config.yaml
n_layer: 24
d_model: 128
n_head: 2
n_kv_head: 1
head_dim: 64
d_mlp: 320
vocab_size: 8192
activation: "swiglu"
norm: "rmsnorm"
norm_place: "pre"
norm_eps: 1e-05
positions: "rope"
rope_base: 10000.0
rope_fraction: 1.0
qk_norm: false
attn_scale: 0.125
bias: "none"
tie_embeddings: false
parallel_block: false
extras: ["capped logits"]
init: "uniform"
init_std_qkv: 0.0347
init_std_o: 0.00501
init_std_up: 0.0347
init_std_down: 0.00317
optimizer: "adamw"
lr: 0.00291
beta1: 0.9
beta2: 0.95
weight_decay: 0.037
lr_head: 0.00621
warmup_steps: 436
schedule: "wsd"
decay_fraction: 1.0
decay_shape: "linear"
final_lr_fraction: 0.0
batch_tokens: 16384
seq_len: 768
doc_mask: true
train_tokens: 107600000
steps: 6568
dataset: "wikipedia_en"
Each number is 128 + 24 x the weight over its row's rms, rounded and kept within 0 to 255. Layers, rows and columns count from 0. Numbers have three digits each. The size before them is the row's rms in percent of the matrix's.

# layer 4 MLP down (transposed), 320x128, rms 0.104, rows 38-109, columns 64-127
105:146156156142106159168099132107147149157123152144079155119124170110130137147126106148108127170121114079129135096192092171142110118177141138124111146090118125173163104155139103135136176123134138
098:099102169123091101156137138116078137177161096169084115155094154116165153129133114176138176161111085110115125095128175126154109155108112135131141118135146124109126120098127087179109157092168106
083:152134121109133082154149153081130124098132106111072116095118127136141117160115108154163173131175097148102173106134104093163102130106097129095125134151133117172179153090116107133136120160124108
115:141112119092155163142102082108122105097147114106130146107188125120170133138103130113097128096124133132146107170138092136102150135155135090093120114104135129104102105127123112131124151128118157
103:120135106122150130131143165109115096149171090139071105100155110118132139108106094155118124094130173103175099121117127137110175164113105102145108126117118084166112105125186133115102097107143104
105:118120141106106111158107144135115113140149139139176148152143072118142076115138150161129168111118137143104161122183177097130118116128112172169158131105109129153097125148148108106137148134115147
097:150107186108115169126138136144119105119119156123083148112092137143126153151136099135118150082153116131071136095100118150104156084185136099124081102115162097170086129156135121120124167125135111
101:149151094127116130151115129114104126105117141127130128124163094152114134080120112128112125106160125107158119083108149144104126160097120079128079151163140112155102129069142124153128093136136112
098:104119122132120165115145127156116166082124067130104165130177136135117130129102112123125114115112118117122138148110107141142092128150174130114137145141104136131154181145110150115108129113110105
104:151116133153117086107161182139129107116153136179117125127108169125185112099135152196157124145148145109141120138094147100148169117144175128120187106070118155095136091106154107128141100124162100
101:157170128169136146103154149153101166164118141091115166100120121112112126113118106121095134134117165101145113100093124136142133097083125125123163137098113141131128150159114164153160137153149121
095:122147144151115128099168155090118113139142163099162095141152104135118128134133167132101129122108144104167118127124125103121169204154123204142122165136106079151128127113145121131114108115163115
095:064109143115123152123077165128114081119100143142100103109094143105112155119153137100093150143145145107164108121128124169101110126138168138112127098121140134127121137086097094114110135142136084
098:133151129150122163127159134134124153143159116125103151086152136153108122169135136122145124154151112155117137130123063113144094131188105102149128152112139102136123130187107124133110116096132110
096:125118182101111127109133110148135115124129115132069157177140139127105187110144117110136109150090069096122116122093100117100137091145121114121167113106123107114105092142122115101178107149148141
116:136116122128119124120117114133095126149161147120175098098134103104132111121144145103107155151178170142143147148086087114137134163156108173136149092127155127068117129093152157147123085177130115
090:135106085134156147125137101126129133127110121117088105110106156127095159118127116123103099130120156091129120128094155130217111133100143108117157163118124124120107156132167150135126128125121120
100:121154132136147128139108149137124130137093100160107162136137095109126079102144139096122128093081104138063130123118135112160124152132121130141094138110093138099116124152114118144171126087155180
120:119080136147107133133163112121115173104142089120134136128163161113104127108155180124114094096146115129097164157118118125112102061135147153131132136131124131149142141119092156097087148083108110
087:121128107114120130113094074106127115147149091172113134090168120093123057124134137089138116108138108130137120128093114137151160144067191136090104112110170132093116150182118134133142120134169163
097:149152112138146112107159126140115084115124121170186140090114132142153076128119115165176135141144163134174110163127135102131122118125185110127140110132097133105138151150119139107132128087126161
084:129128135104116180108118111113142138118126127150106093157152099138160078184102111110111124119095095134196141142127125113118065151140119163101121154149139127137101107154133107153125135100158120
098:105121157125128150151132139135130132155137129111151153126143138137140118143137144138134130162099084145069143119122164125071159078116172134098104135148188116125123113118162138134128143103155119
103:148160111112134124146105132159124123126149088122176151110180156124130171127103110147151087132088117112209110126105112180137118127154115136134111163161081119099109090158148157104101111139145071
097:113176113092118116108140155127093113124134143101067136135113153125098199130104070122159150149146126127131120147166143126164093123087083115157099126118129132128129116140097121120172124151120135
092:154092137123107154130116110084127136134118091125103120084172142087124144138141151093101109133137144180138091108111168172135113121100118127089140133148128155114134117140151130082132116123171121
102:156112166092129139134101144100141160114130118118094163126085100142184202124147144134132125153154109127100135140121146128121115094129095156132084083125162114095095082147136140117164102111127135
119:128126082164152179125160136145108138148105096114047139134119122153146141119147142145111135105160103102145155126133111131122102149143089128074087112161136112129099136134114146115150143122165126
104:158101154075135128135151157134134122105135117157152099117126124123172143153135122195104150095114126130108138114172096148104159174178077156124144113130138116128099121116130146133118147134143124
085:154095093098153119156113100098135122139135093102069131139194100106165102121133108136124161156151136130148133154101133106125093121169140117114104116119108117115153142148114101098174168150157151
092:135106113083122175138121134153089136188148133153140129137118118111185114145142133124141142119080125144108149114142131147102114116113112128166153135104093134118125148097132110092124123159192187
100:136123121141130142147114125101094125140142164094131142100128169126063128174160118167145141086133124159132107118119123126096139148157116111145173128128122170089124123094111136144150129100132082
109:094133092136112138090118109210153113133128113143088141127151125141166085110157165118113140125109073103090132083181136161152074125139157118142097145172099121111137132183156133156126136126139129
080:125116112113148127128134116154167109080160171113098072173098170102137160109137131124152136099148134128110103125134130137133085140142087097130132105111081108102122118136138127114096089170072126
090:088140144112129117090067101075134133101099157139110125130127094136175163106123134066102137159126112147153126117145137116132077110131109124137132174106144168175135143122105079122152136142132108
107:159143171145138152112187122088121089149134110114163193126161132158143136155138182137115123127110152119085149133111169144143117125128128102134137093156142147120121128158110113155114101086116133
098:107115129149139136109142147153131130141170117149129103147152130133116195128117155163088127116117143120116120089117147114139128089141086097118104117129112123083157105125134122137146104152139151
096:179142136148120133133086150139132111187153098117152141114075138136112129142125083158095115148129160125134092126152126139147122148113092136111081115120113132092122120162129131161146137099124152
135:124146105112133170140091147156119134085116113125153137125144076134133148140101124053132144160165143113155106131076114128153090092150145089120149143140163126080124135151147145129122119143148107
119:146116086112138123115124107107136148109105111114125147126170171150135122122154133117143093131079115124171155141086080127074148116140138098086156129122129108159108099141189127111120117159105092
107:131098107128151126089083121098095110107134137153203129137132129183130135149113130120159155123136117150165095144153153114099100174118118151135153134110154133127144114163130109114141140130118124
096:102150105145126155142120121124134109141052107125122119108108090167140074113189125100123159091078140132178166144149137149142089094098148163102124131156150151148140125127106128141115128106139108
074:106113155125153152114127124090094147129127135114144081133155104154154126089093140130120108143132139139093147145150105149103092108153127169100130082155165120113137111131143099128133121127138109
102:122138141140137131152122143151119141152096153106063134106108119127147097105118107104117144148142109150094175131141155146163143123146117109101129096103146127157173126140136085147182119132120162
106:133116114115129137105086129142105133122144120094143173143121159136166137127161134173193092167090087117141121112111138096100156131093130128144146106086099144134129137110117100120125141150146134
101:105119094097130188111120145139124102126163081158103143088158130147086133130095121122158130101133102131166112150170115134122102150146100103138140146108122120118159112101138158133079131096137100
102:098130142159108150109143151158158131101142141114183139157166088154101162131165184116117168110111139160099141115113150119105154138124132135113109151165104087097119133130119135133143102123136110
072:095117134150148084089116141134117130131144185123133142114156125152123143131126073118141128145206109106094144117114155142133142132149128105128122127125164093166120170099110140134108117098170085
113:082146107141152148109172115164084141135116098141104119157097099170105137135155108136138133094128125127148159156142103104091111148123125117149111117113146157157095174155128164100151133118137124
101:153082112129162103156176145161139165132109139120173166122157122144120136129139128124105112113129143099121148160125119094123114154158150170148065088190103098115155130121110141117129123123136111
097:169130106110156117113149111122102152131166139147164135141128124154118126122144166155139088139118155155099127144137140096099153178115112137156088122108128114127118102128109127098128089113111122
088:098116108105162122121094082104126136152150151191119108133121153171132110128101119116137148139163120085121158148145140139082093132110173138126159121096108105104138096102170133144134114117186158
088:113125162106125129132163113155145134128144090105165107133125153092089149117139127156150134099135138128124149155128102138108135128166108130140165101124139099118143120155113131128118133131123111
096:158110142101125170154106132122144156130094098115146156124157161148085095137108148117132152134119142156161154113117129161129127148134189101113076140112142105122148147120134141125119113165145099
119:113144129170139144151135066113126120149107169115091108143101139139136118145134176160114165155111142118080142111160160120135139141139109106144109129115154109144130141139130103146151131113139178
108:155130150116141095105106123157148096158099154192131088147134131106165114120113124169123133158169113166126159097127104132119153148071116141110091108120169150104088111145172063158147104124107104
112:124122150150087115166140123100129105116113137119144091125136103114127082140101124132097177143167099089132143142139167105114074115122156143115132105094149110155131128109119117120117186138113127
071:135136108153096149096136143128119141152088162114068111113120180100126181137157164140205095138138122132159165167116181126143154108137179134131128147109147119141138138115140149130129132158128130
110:128154118139117116113121111128088140119137151146126090115127113169095143140146104129108109119151106083146129109179116116132135135113124133132186134142085082135157149119122134156126192138151176
108:178130113115185114156088149109174126130156151154019104155099107113135166130120117148099115132129129110114114146103109117139162119134126188144111117129122133139116132148150160090125165125157120
087:142120111148124124155158132133136090130120129131112141180159119117129116122123143137092144101146147103142125110074112092119148129160138110055101125138141128100157154153168131095130144176154140
109:139109130152151148075115147106115138123145128117191104125122133170130124139086161123153137117107162115158117129148149108110085116161113124125178102112162124141132123129155150124131129101112086
131:127120112126126181121127175155130124111102116162100137126158086131140130140121096078119126090176125125174119126116123092097106133109125125095153110145113100109100138113145189112138123127106084
096:159116136138139193096141143143160170132163129101081131139141171177138119145149134151110116136113118092178106148099109104150125107139165146122095111099142111131139106143084157099118152111145152
092:090128115147115110124167169144124133126091133133157101117143109149148150099137125158150168096111113142165112079087122127111146138093120127133153142145119158137159178101146118124149092124157124
094:153088119127110135168089131132169104147152154143079120175154109116111146115136129091126098126110136120101078114126138100140147141099119118143092141122109145114097080137170101123147113093109116
091:124132116164120123131106127141115077104152093132112133129154153131116136106161111140172125064154106057171121099159129152115110114115139151150141101119138097116094129132117195110128109099088114
093:116085139149148102104159162164143155128123109139154155145096138106142184122139109135106148123128123094097124126135144120139116122116144135122098122136128142137138104120099160124108104116116135
091:153087119182155110143134124073123107097121099176102107113139151114091116113127131137142133125139129145138141153149123143134124062115112124125156103128140130114118161165139146111115108089085128
111:136098098158129105161142172117085095126148138142141071104084153162136127107111138134146108087163163130143094132101067125131076142141116118143191118127110142117135114135104142140125111121109100
094:131146152139111104115129174084109153152142155148181127079122155128132164128086095130095159140128121138089138139155153122112134093129142136137133128098116119173158194121132081144190154091109149
120:123129088143151137104175161104122171151110109089194130107119148108107152131121158121107137114151101148147140146135123163079127123127103099105120133129138132122159109159122122132149127128107142
# layer 4 MLP gate, 320x128, rms 0.121, rows 39-109, columns 64-127
095:132148170134119142123220126128139099115111081155125117102122149116120181118153110091123162114137124126102140140155148156101109072099117109132120119106149106115103127096132113159107133165117094
077:123147130112103147099101146150160119135113094148121124134137137097159137120087166115111099162125094108134155133146119089157114095107136125094170153126149174108086173103102127147116111123111130
112:137125146145097129148192137133124132113088133126114096161145130113115081155137146139179136169178115108152164173139156136100145159157129161129125162105116138141108102074132110156121131173133129
105:148084131099091131072147099091100123060124128165113115139167111133117142145094143100176112125142165100161115138058116115125136120167108130158118139126126108074133141112105157108108111149122134
101:097130118143102147125115149092109122083148149116143113129129136135130139113148173098182105176119162156147127150141126091119153137166111130146114128123124182130129143134134098102067117113118133
096:096134150130114134136124162166093175100150135132134094108137098140153123129133137124106152136143120156128131100098085142135118144157117104081119146087135125189157130095137145140105167136112119
104:125152121125128090170150106128138154164140161107127164128113101122088147099141095139108087126120118128097144135148148149160138078174053123118135136143132102118166119135139103142135129118128116
095:088101108101149156126129113118116132118146156091141109104137128141165130094166162103119125147124137173140104159170120083113136115125193147116147145163172105144113159102139158145119129133119134
111:087105116119131137143120107174117140107150102106101149134138129094127115169151094104097093131124075102119141125164154139137085109135113142097140124121164100129120148155121114140148143092111136
104:135103129091070124133083137097109104127100079119108140112135119100166150155116124099137109122167147081119115146098140113122132118123106144092099131136133105137108073142184148129108128123081139
098:157161084095167143088115173125102127142138089131134139121134127121129170102122106109175060116163118100140130134109149084141078159139136168136124120151174095119133153114131173139109125129091135
090:101130131109101150119092137088153144141168121110149105125134138129141149158130164094130121136090118090144118134126148106120119171128105150156153167111148109123107129136100086162140125150124108
106:139163099111112109130143151147148183151088164139126105136129121122094142082147134126124121124117141116099106119130111109104128161142109082149121117176102122095146120138137116143124117156102137
100:117144119175172155150107129127142099106105168156129129116146087099113139151098085094158145084136136124132156139166128095148107154145168109105116127102128104162131127126121172103127122117085147
109:108156139155094164163149088122160177123123120182104142132176112117087081130139140107151118124148071090127186111145145109096101114088085158107137149109111144142137133086129099146127144136125140
090:164139127116121126087102120140116118142122130079128130162143148149103138136110173118144115144124144114108120101136153143145139135152140157144138089145103112094160130142195175139145091148139119
100:155138107139147105176134140130122092101137135103130163131136127132103137157144076108097120155124094168136103148130141149141085156173098160140107133132114130171121114147154102142139088113096131
123:161112141138163140156184141123123138090141171078107134136143112123092127092169157098136130117136169160126115214098156087135155152180088145134140144138133116134193129119133109097082136114098130
085:119180155105120155161161102127159118122106112141137138134119125116133095097130093107133131136134128096165164164116138137103092110141109142117111117083105128212097140143170121161139109157123077
102:125135136104138100104140138123158161109133146174105127111112130086143122100149125107108108117116081107107170115136080150124089130123093095125135142160125107127136129097102086173137165131134130
078:150114146132120123143129128139116139156145128115149117113170113128097160112139118136107142124163115109114145129121119102139132105147125119108100104104142099133133130143130155120158115128131087
095:155121156088123164142152173091157099101135104129114125113149170070113108172137121125119158131144132104146149123107122102112126109130141143134125155128165124127148134111080115170115174113124141
118:154118144121123146137147109118103149070125157132121150150184100116141173163104155082177147152184132113162129147098122087116138159173140162129143166116139133106128135095131154124112115149111149
097:147160132152142125139146087095128136092110144137137131102162152128162142143115120093114150118094095132132101127171132161118108096111097147159170136170176177152139095152136158143145137118117144
091:115126112139140126130127126164141147134138109126114096124134125095127105156099142125126159091098131119137168158132107138122144123152104105109131135100106106112114110156140155166154142128104121
102:149130105104110098121125166092145148113119111161120112128171138081091135136140112117151086098133118114114139128101119127124105156123114110144131104139143120162110135134141120119113157131124127
119:151141091133174170124140147130110130118157119092131142112128136104136175091141135127114163146094132121115110151112107143200107126164092105133133133155187150110160103104139160150146116129126137
098:157133107117142176138113112127108130170117130115119102114140122082099164110132142093102125117146146144131105099142130106137080121136170156165096130149135129113142078120139151163145114124130105
079:099081133084121154162158152153160157124108129090141140094114161129151118167119145110134165133152148153160142106166133075130191131121133129107112127120131098104127156122128084133111171137149160
087:121098109140123139058103130159135152145092135137116105080113143105153139125141153140137156125146137154132153126150127084141105153150132137104116072130090116094084084171122162145136140111150134
097:145096182119121189153157126167087150124092143117100127131102134137164114133118135143136165182151136119128131137121109155158134132157160093116130120107140118106125122117125126134137136159143137
108:159164104090102126150109125105174096139130068108125162131129130139117129111139130106140099148143121144130106119187145143109094126119131139104085137115080125172123120114177157161127061111108115
079:108142076149128126158109120172115125132104106177126138156140152116155144115129153128110134152126151096133121146113133124136092145142123126183134125108145161142083144148106107117117104131121100
084:147126107121146132118108113138113155144109058148103125131119160144083129107146095127127141087157112118073135180156126140151101102103117138126153130141074084097157131103147178172154145108113123
107:158136107145163180155146100132088107114169166126126131149160099112095179103150112117129140148132152135108067158135103132163094135135085100143139117117156129134110150151163131101142114127118142
103:125162112107136131153139169124172141155141125136130132145134132108091158115082092037145110097102121077165116133166135133114120127130113127141127135130145145105123082163163165145157134135080109
099:139121135123151112123143122122087132141075163152128128125151125118156141127121122128155134145145135129115150129127133113122142125170131119165122127085123125138128160150164132148114086167148127
132:133170107132154171162098106173127142107132137081099117143153132090118160134104118110121117129141108094081093129136141118170087126131115132088163135109156090144117128138138142124132149113113149
141:135117171097105180143152132123084177092085129119109155151149103096145100102117138137142146147158163107134115198088098121130150147183112133107119159113131130126131139092157118127112145165074125
113:118151138125127144132175141104163108095074122086117116149129142130121120080136110100151147147125107120119103157177130176112112128119109103128108132103123121138174098159144120172179156188099127
089:146121132121127169116131144140102139169147115101121123125155100129077182088128138121116094142159108128150125109157155157135079128090127127135091128165111107145117112117133156153119100134132094
072:095098092095133167108073154139103123110154162144127175158140108105147095147092100107109140140142125117142072188142096108150116186090122123113102120118140125164118147159130152087117144115111142
117:103167134102155142120130104149140188085110105118131174154164134133141155127126148098174097110122137118142125130112137119108099144163134127143172169131136156123130122157129169141148150130047142
116:105111107150130149147137116164115125067149161113127141114149177123143173110146129100145105130130121117121153132126139115139093078127090118137180136123174121176125161138097132100117147106118122
097:117105124162106136138127089166149155121130116131131122148157143115115150158142096069152081122115110082140143147126118138104106114133170137172122146109146105157095115145108172118104169116097112
105:126127152139165182134160131159128139124146131159103111127151137148108150147148119108118099079127097134123158125148130120120114173114160123168132142164107128126104121133114157120097148123134130
065:110123118067127148130123126161184151128161102134129140109129129127170131169130167084146112154146083136141076082114112135135148149133109111107136116095127116114090146141094143160159136122099110
115:131138105095190130127120151149108179091116143178128121111126151085158145115117108109104119121101066106099152115136074173159090089135115076136117144127161128117145134146107138150125125154119133
102:132111110103100177161094113132142093113130121141129142128113123192158154089113112133121131091134150128135084157101113149120111129101105078107096112125166128152131108130147119116101130145143129
096:122112087135157139080135175122072137109122153138124139146118158110146171110131111120115086142129137147120095152146121125150117138180140143157131160155125149127181113089113127128090132185125101
081:144125135109107143100113129097151100060122109108122123130117181118116123115170129105150133154107127119133165141093154122145144149105088118168120125105118145126098142151097074106108140159143144
080:124078148105132102133123065128138113121144131052120168146106135085127153119143175119141142171089088102091152157122109134142117125108104154098102134144159112095131143112136127154130118123145163
088:122166087113122086132125083133175157119111137135116145087152108080125153146171111123125124133131115136111109138186122157119117066110107162123143112112145123129124097153157122138138137159119154
133:182125119146170191132145153133093139095131101112117115136138135114104139134112171093153121145154145136151110182110087099154114175137106109138146153107151096147130104109134126125168155124104120
116:111109131138117173106121128122128151121156150116113104184115120118095127102084169137115136150073129089105104146094149158161099118130091136085183162179117161141117142134132110120104153100126117
118:140145115147146137138167143106074134073152181116108134100142109110132170173176099078139120155146131128140145152137117106127106132171130144164133136086161130133139132150126118106140114141152129
114:134138153136134131114148099132095126133149126116095132119146177146137140130176144121135087148163129134123192144128151102104135133116140136144123101133110112165119131122147144132127079163132115
103:139112123094085130100136175113152120133095112104134098103169166132103137140114088070164151127119125156133077124139145116168137137164155112148122126130127088113143124157152096155111153135104111
107:105108099142115168075103112131078133140136099113117117121100125156167115134135133128113078132119151160079125132092123110165120102100123115122169131175123125111138149111116154092073093108123142
082:177110167141136154116116098142102136103126160102135129150126091113068107144100156151160141164132115132142146156145088103118119156149141130084136162145106136100080157134122143117146131138129120
112:159119144145134170099167109114144141098123080164122087087162147144083152123105130104161142135145106114136120148177139124113126152088129127138150111110084137114122102145153146195122129134101112
118:143160091152166157092114125174087144113142107114126114123139114122109125138115111104136134141136124137128111145126094121163067143127119114119129110154176132153120097155116175129104121156062118
090:132132076129160158109091120153102120106133182157121142136117116111140136091128135135128138108104137117122145149111090148111143133148130063132129120085152116141113107134110146124136141156099145
100:117132116077170175159112090164095166150185119075137145140106138111142085134154114139166133126155174137151118165089117108146126174186122147137140140108164133154170126137143136152119114160097125
095:117139105118152129098111127131108156105118112112124129159132102119156132113152104144165103181123162136149151117103097118104127133192118136119149164155165142190131177151116157087077091135126117
086:119124152144150176173167165143150121133111094150157089148128117122121140156082138104156144139131117120146129139112130180139086158157133144160119155085109147155083138120111085156105129128117084
092:158156065160131185127114125128127144142160156112121073108125146159136083107147158106125133160132183169117082125112083131137142168114095119142131113130123146146089114131102151098152126148121150
090:128122146114154124079155111124124144090121171141128134103156099158179111179073128119102146109164107136113175137109121111143149135163152117093123115095164097132117138145131119124111146145113134
119:088126142138152183128140120108111183127137092067102137153145159138125148111132142122149128106130113111127151109132109177116127122185117151114130185124149100157146162152127143109132161112146130
082:127149120095078154133132108100150114096136133149111097116155136139116124135115144082109174135140138120155088129101136120145150096114153116162100136151082123097121120101150152117076158159097157
115:101181114144098163135155140132112132123072086162113118121131119090129143120100109123070179143112132154150154142091113134155179103170103091114125136134147145090141128124124105182142094143120114
# layer 4 MLP up, 320x128, rms 0.106, rows 39-109, columns 64-127
100:177131118079131165154124119126120126132160082113146130099128157148120125079116150129142133126104108091124111131137149134143085130136149154137099090108147112148109145140129149135123109117142148
080:132120134126148127101096085169100085133153161099110141125152141112160106143117128119125077147111107116141095136110127137144168132092142101094142101142130125158105075154172125150134125134133160
119:146113105166116129121122108101117128131139139178124126123171146131093094103118151098176120108175127059155157086142114112096117147079108123175120096138115100118120083141105160114134159107117120
106:155122080132136122182076080145112136096096113125146132114127139166122124155111147138128133101079152095127137138129148103143121125155114147109132138104163123084099119118116171124146137148098105
105:156145166102110133177186170090137105087121102131147100174121139091159130131130152117138150111176138116160089097116112123119129171143119105153114140146141140094147126100098107134104128155123132
098:115147090149102112188137157127091141147134168099129148107102142136117116093110132144075206124137143144132080123112147165162142122105112129172117128143129164135152116101107138131153129122131121
105:152175111097110116122080162144133135132145135118126125134135142111133144132128118122147150146158173142177066144114107108145130171124167138109146092134158176154124091123148203126160092118101145
102:139163106095116100117145127119112124076090127132127130147118138106137099133119090150126146133122196154102166118088132120130142100149110094123124124085131132134126130161168092120104111189148147
107:099107142120088139120117143160113165151123113136130159100112139113176141114136138114111098156134097132148124111084148159126089088175140131097148165112156108114127175124126124142121131121134127
104:139152147113154126119141124152108131111113121179140111112160133133145174197137085119147108105115094151144162125137086141106125134150104117138115131083155100170124120122094110121140170120116140
096:139149121158138111092093138119129127137129094123144133153144134182152125086113174103149085161132112148143112124090131076139101122168126120140125133110125077068119156091134150132144128084102147
095:135173106148144111157110086092141100127117122120138147119142121170120121135118104142135124147100124156117107092194122161134121100110120141118113106110139159111133127176126153135172082110133171
101:138117185156117147129161104108152055110129131118113119130172129153134099149156140133164129112117092082135131163159148136118134101114118156139167130151129168136121156100141149110149142097135125
096:100129148173089110115163088113124139102134143114102150137116123126129148126129102148154125132118102125095128162183152175123125082105150160145168147150066181129157144160118123102129122120153162
117:120161167087091116128154103131109159093158138159147070114155107135128086158137099108137119167137123124163139129108116125092160115147123101128121122151128131162119142119136139120117086162101126
088:107133097136180116165141110121148140126107159103133092092104128119183120061147128122109131111133142147127150183099135107124111100128124116138128144142167116118112162117065090118105153150124149
099:109123084156121132129145126176135143125137103129127162172147102125144080084138133123186092091126105140133164151100109134108123078148110111101152165121106124149126165117148133118151129126111116
120:142140149121104143108131149141084151134130123139129131122154113080107140183136121116116159109134120126128118144124124111135153162143118115134126119151133113162171116125115093099101160156099126
087:119137176123131141165131131106121149108147128163152131162127119109094120131129135129141121153092158119108150096159098113150097140141068056089140141126104155177118167101105110110166112101138135
102:113134123109165112121145160138148117113154094190133145159071138107163151112139126141131095150085093084118158113111107159154079100125112093145151159130136104131135134135108102161097150124116138
080:122173159144135140119178145122135123133106104117137096120102136123136139120138125138140149124116117105138142188152151104099132137117075129132118143112152145138155147149127050101143116141162142
096:145113188092149140170165140095137146113120137136118119107124159111117136145181129128126137124159102133100170145136124110112164169132114169139111135116098130122120117125094129140141126120165136
108:120086153111121133152113114098116124129087113106149162100105131148116131119067141119173142120073160075141153132118119094147102106134136134159139143093164111122122134104125140135185115139125135
090:131118113094146167151107182170124121173171115084106123128119148128111142073129130118101087135108168099083108151085110107144089134147136143102121119076152095136146142123109117116112147154127142
097:147081102122146124085116104125083089106112088123151163127124108123134143158100120157148151122129180142145098163070132121123146154181114169124126136173111153116128133116111137098081113126135122
104:142086138085152146115132110144116153140145128117134153083125090124099128079129142151129133141132137124109112162164119089122131167100120150094113117085144097136116100110132140123166129113147120
127:095106140124115129108147161114168121135144115136135098156112149120106100117134123137123118083125104149120140118096160165119124159119113136145082181090117125147175120114152079145098160145156107
104:145140173119138119100129138138140117162081095144125117176125133109137140123135130133083107105158111123087154051099142108104125104147132132113115127168110088086091125113117123171144139135167114
082:128095122143165153095107096100077126108147157115148170146151108107136133118125151132134132139140168095124091135060145118130150154137125155100116151119134116104120105146129112086122144162117104
090:104120141121117080070140126104128130124113161202108142164139134092144126153102133109143145081082157093132099109106110160150150127119149110150116135165137183162163124112110085138119113135107160
105:148115132118127159150153137146108131146149128093141148143122127145148125158156129142120084144138140138141111134117114119125144149157119162077081115127151120152099148160155097083145117173147133
107:128136090144129139119130146110115136094142131160113107165129105149100163132143146153116135110172136148146154133092159108121116149118100169110148120102139125124117127100136137084126119129117123
079:145175174143138145139172088148144144139097090163129118128139104156084160134131116131079126164155086099104156115138099121125123099137134130118098129104096110126105119105150099153173172089151140
086:142118144123196113135123111132112115175131151103130145104121154140120116115106127147130149116132157173118103135126126085131148128111124105110106111164177114147138100123117104128158110129164137
107:106139075091144160131092135153124128122132123149125127151158127150110145067128102097165113105179105125145115164138158138113084195104180141164136121107115133126132114133151175130112092155084157
097:126137144143134124094122099123094161135125145123094091171131129147145161120135120135128099136131151145126155144115127124120121136160090148150138140163161136123109169175118153115133099146122133
100:152157151121135116115116138146114111139069155159153113140143118108176159163101124127134128120147153121117137093104077119142125095163150101141099129111120158116122160142158116158082081145150150
139:133145128121102093122171110087098144098110120150100149091126166134128137143162120111123099122160158138115144138154116097089114122080112101163122100123175135118107125142129139106147124157111131
126:113097098191151144170159121175120110147146134133125148122138112143124095132099173112121124118121117095147138098149126114122137122098105145098121109122149098177144171127108148067121125083134113
108:119175118150107133092131147106160107094088112124127108143126135171139126101124119107195106144104118137142124129187118166090113120116118139151112134055119133191151120198131163172121134159124126
093:104130115114174164096141148089139153125123088143125174103072133108116101144144139136127150171136138153140144102103138092114133136113137118113118110105107134143112120108141134164145133129139113
075:138133161121124143094127114110093094117122163088121126164116086174090100101099091139120137095148117160127121124121136136131161159163099129131124100201143103145142118148134082079162129104144144
098:138110101163110147178138166166076117152154127130103105101126128160110118118142091108110114157105122161085141161130138151145123145118105115142122112138101096152117138133152094117078107115147114
109:149143128129116154147123103154170109150120068108117141118095153138119085142148126128131101135105086096095152112157167124136089103111132153136126109092160171166090125176112154132165118121134136
106:141142086119119120129129113073115092111125122148155194136104108124111110150115127126159161115081170087149124143138146109116124146119128097100124124119108161093132084128100180117115118117111154
105:172096124104115103084119114112119142129146122143130144108136122172119146143131169126106082117092111125128148094104099143136150155124115146117102122106130120120109124142144193125157115136138136
075:119148120162142119116140113145118085093155111127124118185143156127116089126115174083152140143095111144139128109194140123106149141134095131159090137095108118180112109182187119141129164171109134
117:100103108135121143121151113122139111165123136107085116112123123109112087108178145140106141114112161135084162135120134072134165149104096124126138121115129125142162108101145105145145143117165164
099:106063098139198162116142131163129101096131174111114117140099158159137097113167090109148166122126123092118125193132126147119099149158176125150116118154127134156132139137108165128111127105117113
099:137124108116099109114111170114155138125120079143115154121105161094098151154151141146122099142090095116104142117121141119127112118096102150113126147097094144132125111124147137149136171133140124
088:148113115091124145113063127135122093130140096074140184131094139133121132139083120126161149141127128120118147102156153108142101102099137100124119118136189159138089139122122110117105115182109133
090:097139130099120139124099055140137132115112101096155121163148135092145140123118153124112134099123132138144083089152137152137127112166130141174132168138145084066139103129123193129116139149118147
093:178169132118145108098133143152117153133116126136139133079112163153154116145123108147134158152169151139115143123164089150099129101170147102125133128139162155131115135131141175131140102167120115
122:124158106181133093090118143177128136133149097148128102123126143126112115104127116103157106101109105131123142122152133120148053158083109144157156136141135107170118115155101163090115132089090123
107:131101167146108118111124165103141143125162160152126099117150072100091120102098180120136103110130124119159109128121157136153128151107169138109148132147129138124106150137145125100092160082118111
119:158138118145147133139137143158077153099113142165125102102150137150153114149157180127136168131196136133160126165093117073131155180141155139163129123121118147132122103087113113108102108133123127
074:093133082153154122151122072143117125098123222121149142181108086107110106115122132151126126118132196120120090167102106138160119142109091130111136158104162137121168146132137117109118135087128133
108:137201129130134102138154110118143129132139127088134158112124132142147104130142117141110150127120111114130105128118101136128149113135066116156081132171167155129171092109135118117157115115109126
113:194165120109161133128142145133167134132107146156115146090128137064143110158139135139151144160134124115150129138129103094125183147160099103092122082137147142118107105136141129142132136160148098
088:088133100105136117116105096151144150151126118158114145109099106160100092113070095137114144125079104095124105062133129133160088097106120141145110102114140126095113109110139136158135151134137118
107:111186128116127104101148131137168139102080114134137134130138154099152134150145102124120153148140134135149104098152106126103128070125113098146117135125129123141166096101124128161128104164113103
122:136107145098093105140134120103098148142102126154101177106134104142150126136119109129155053107157137099132167089129126115096167147106129141107121097149127126125078161151127165130125120122113126
096:143143110099133096161118083144175141116131150108114160115106185120156104118154151126117152166103144132099092170131153119153135101072111147137129110136115113121141136143135135097115110144129164
087:149169127157185092148137098147106128139129144169123123141123114139109081098133124149145091125099138115099132108105148110132114129106096147045131124109104124117129136054149128150131142128132114
095:125116166123113136158103100173114110124094152117134171121083100142140111163157111167084169110149169133101164078117073108159148089181120093120135130087121149119134179102116138135127132134183141
097:143101066149131125198126117105120101136130101133135108137150151092115107147126136115143156121139152148138149148133176108150108145077085104117149132156102126123118131121186142140132138150083123
089:110137115149145110102168114105097122076134151143141124069147113133119136154107088123095158138116146156121158171125111135118161116105151112152118123123132123148131155113156084107118132109118103
095:120165095146129151142140148144144113110139113128114127105114149099136097131167104106182116115122142162141147168110160142107109145124120121133147101163123150097105119136091139103092125143118137
119:102153088103116076152068083135123101122111136139161177163125103154151123146089119135112142148105169144151071096136112120156132091121125119124134150132165137094133166116125129114125095143115122
094:136130178101132127128142161095149133112127062107107088116100142144103135152139104116126119144096106122138134102151090161131136174146106114119115135130108107153158135168120097128135106108160126
127:119095113118144134120117109128129119135146080100098113127104136092114137130155131118108119121085066128062149099126130184152088139104077112139128144150129105173129102129112155143116150141133121